{
  "n_layer": 12,
  "d_model": 384,
  "n_head": 3,
  "n_kv_head": 3,
  "head_dim": 128,
  "d_mlp": 1536,
  "vocab_size": 11341,
  "activation": "tanh_gelu",
  "norm": "layernorm",
  "norm_place": "pre",
  "norm_eps": 1e-05,
  "positions": "learned",
  "qk_norm": false,
  "attn_scale": 0.0884,
  "bias": "all",
  "tie_embeddings": true,
  "parallel_block": false,
  "init": "normal",
  "init_std_qkv": 0.0545,
  "init_std_o": 0.0111,
  "init_std_up": 0.0545,
  "init_std_down": 0.00556,
  "optimizer": "soap_variant",
  "lr": 0.00507,
  "beta1": 0.95,
  "beta2": 0.95,
  "weight_decay": 0.092,
  "lr_head": 0.00759,
  "warmup_steps": 200,
  "schedule": "wsd",
  "decay_fraction": 0.672,
  "decay_shape": "linear",
  "final_lr_fraction": 0.1,
  "batch_tokens": 131072,
  "seq_len": 2048,
  "doc_mask": false,
  "train_tokens": 397100000,
  "steps": 3030,
  "dataset": "wikipedia_en"
}
Each number is 128 + 32 x the weight over its row's rms, rounded and kept within 0 to 255. Layers, rows and columns count from 0. Numbers have three digits each. The size before them is the row's rms in percent of the matrix's.

# up: layer 9 MLP up, 1536x384, rms 0.153, rows 809-822, columns 288-383
# down: layer 9 MLP down (transposed), 1536x384, rms 0.165, rows 809-822, columns 288-383
up809 100:102107157138070131161147124146130063140129190157173118113139155137107111078051095142133087150163128206085132200059136161161092149122147171118117165112133140110111164126171126146110096069136141164082127135164126154119163123081084140143133203156104157146135132099106176061191151148081150168
down809 101:170153074169131151157152140118183147093157154083132130094159091124123109128119147094102157068090124098130147063115146129087170193088148143156089148139176145175101078170152120093100166141123138106108095122130190096176120098140090076151147174127163121180132125158165137176087167138151116078
up810 101:067170132096132080163144152132116162132181155152065061172103174153119120046146078112149091154143150046065138091119144158112177108118175133077129066128127095146128099133082176162161185112166112152185107129129081152110142138164144139159114119131167184126090124108136065122127124097195145148
down810 080:162064092106138115144130100127170123133108148172196142042117156138142127100104078161176119112159099154164128130116141162124045169059057111177140179095150151147160110183172142103136094088116147115102151124170117133133132168110104086120152133083127116119104134103175143135155089179056137132
up811 100:140123128233150150143113121179090146101094158155189141103118061205152114157158152128135134172107079142118180165119149120169113097112110205162102124097106115161128192175157138136143141097152165098102158185140168160076129115120133130155144148126171089132136123098125143132118137129137144143
down811 103:099177117148087128077138098134130122148145122130147136105123085120108098120146104124136157055126084196095180063110160109123071194036168158065167188139135121102155112141153147146080105063098071110171125087119111139131119171111055147122167127133142158125110135114117126117135119134110131100
up812 098:127115085072098149103127097110109117124137126161109109075151082124171085134115164145115088156164140094148110161213175135102138135086148187096114131182164153107127144208116128132122129128170163118114142118095175167151147177147126100103150115086061138134161141137131105127164179156183121094
down812 111:088101101098117138127092112108181088082084122128062152157128102230172118138179125132140143067074135164130094135064175102102132113055107194108138167149124138170127127134144140185146131119080168079126093173103104135137138121125128111157171145142125069146094080160162124128124127127178094142
up813 090:168106110129176158148050154144111134120142160173157124093146076135124139159125096112156149121197119141148132099149146036093087167123155204118186078099093164131119115084131127141157155172075093150135104152077187091118176114108119176117122130131104105124192150128088103147148129157085172119
down813 092:087118107188076143184174134112125147214139130104134140111145134103145070132134110143079129147149143108115126125141137132051124159118183106164165135176155126112134128125075133107145142133157197140090123131146208087119192139178064147133095159153143139162076126152164124117120100157065187134
up814 107:148096116176158135084124116112195066085163088087122045120163095120103130106117140112115150116120083135111086118126127098106117136128168127120159191056124182114194130136148100127145109154095116070137119170094112081122162091125167123075081144126115161134125190151138112095087079150100178138
down814 106:132152098121128071111126173094158076166144062161150102137113161136178165073126191119157130154144094119107133087158082121115140131123161226153116110179163117104158081113153119097158134181139155205120109131134145119093161094107118121125135106113172152157119144182188155146103109136118087081
up815 099:131163163149081132103109123112128185141042118120132152163102173127103094129109184130138155101132191082145110159161148095154114089098110136151109124125122102106175153119104113130113109159124127162151143201118148124141139117048152108081119120108146122149162125112069143160072111122142093087
down815 105:136102164136184101100121143106133119151155083101167140102158118184182163146118090142094101152099081135153149135131122161180132090111132175128110037150163157098110078098149168090161145121058121139145133139142133056177102138203115104187114120130083101163144088134127125110121192105132117183
up816 099:155120073142112148086183131154142146146080089105140150147168131124114072118140116106072185156161145138099201090151175075139157148135090128130142172154148151141107088142113211178098085143162172176117175102145068130159103120097134142112082166126121190128092157123152155205135184157125202136
down816 111:181060151146112123094091088112122161125111083128081158189163133121112133113139178156145156188080160131100150079126114121108107106109154088159144131163137105131109167163066107138117205204109131125142175076144198103072143092121088153118162162147163159107121104173127170113093103128197152159
up817 095:100168115137108130125108130129125084122178110106103089200149128069126113159106169142153171116094143150133087169149114124153066094134159165193094082122116134185125108132118062116109166125163109114108090113095099150167180106094080104128121186157128134140149085091149103121174115139173136134
down817 099:143107188111113174118166091143106128108159109112087180115090165165181124140088172097093089118112139116122078146170152109119109112164172173188128105156121119181081145096146078071161197108140149129083109165129097114108144153145109139124113119136109168099104100141120117167167137143162180113
up818 093:131140094155122169137137059121128086099113128140110159095178122123169103191137112169122139176135098142099074138121122148080119124057100099121120089105094107085091066160121090134112112094142089209091068118101153161150098093168108111171166135104123135168150106104118107152137131134099130125
down818 097:129135162179097033160110132128151173151155118109113085095085114155152099169106124132159105113126167134129144067173168128102139113156149123102129152160188141142114090157142143152117117115139101051112170142107142122129153143111126158055164109156162164128148152140145230129138105094178128172
up819 093:141116137127206113122079171090126127148137149096160031115115156078145156113120198196140128169184115191138149110144112189069155143118153129120121144152077192083103113177134137166084108121130127095136105086168105105154111068166185156080106134063097129113105154108124127136083123133124096120
down819 098:114165123142169124152099130137095120120170179128153109163170110123102099146069147122142133107077128111116123088154139142111146124121146132101109133104139064150129143124128077124151111080111090128118136171143136087148105193120176102121220115113161093191151210109099101144133138120146135152
up820 103:175119170157160138139114138150152172137157178149163106101107135133123153147140129184119109187095207130159090061155131166130092170157109094145107090111114159136091189185203150171048126129132197153101138156127139097122184170176146157136137141159139185134132089080085122109090189144119155072
down820 105:122205119139122156108130118099089075173153080113164133064147141125152137104152131106113120098047140088108149133158123175116173132104137089118101098079074122096127114068149120160104119151068103138187172119129143173123136104135125083149120088156099138130135192088084081107165152118142149194
up821 091:158127179073099118085134110172122089096121109131133110065137147167181163154173111101081105149105158140111118109127073147134085113105133102132107144146139091143111153084095130153158155068191112128142184197167105100101154075174144166117140128196181074156131134136139164136153138132171103117
down821 101:130141129112148146070120123160104202131144091144110157139167136212127128144121094163168168154111120109135160099135198064142156098099172080104139146127105151136137122096153149106096165118166111143108150060118171100141197178149180151158207115127094203112163067119099155131105132158115133132
up822 103:158108128073212084128117124173122114138101158163117101170184130128043117144130148142111109127149103122123151124109182127094076133125100174155103080068143124185207153113143120119198145105187136121079054144124131115094143115171130150118101140201135147153126100190064158110106085101116130151
down822 101:150080174122163150114142161154069143094182110158182103129138197164140183141091138146162183103034161094074144144123110137144114072186146124117155113172140162140150143103160124181158106185123133142173119135075094127147137143163181150151121174117097200128142054117097171099061079073139067107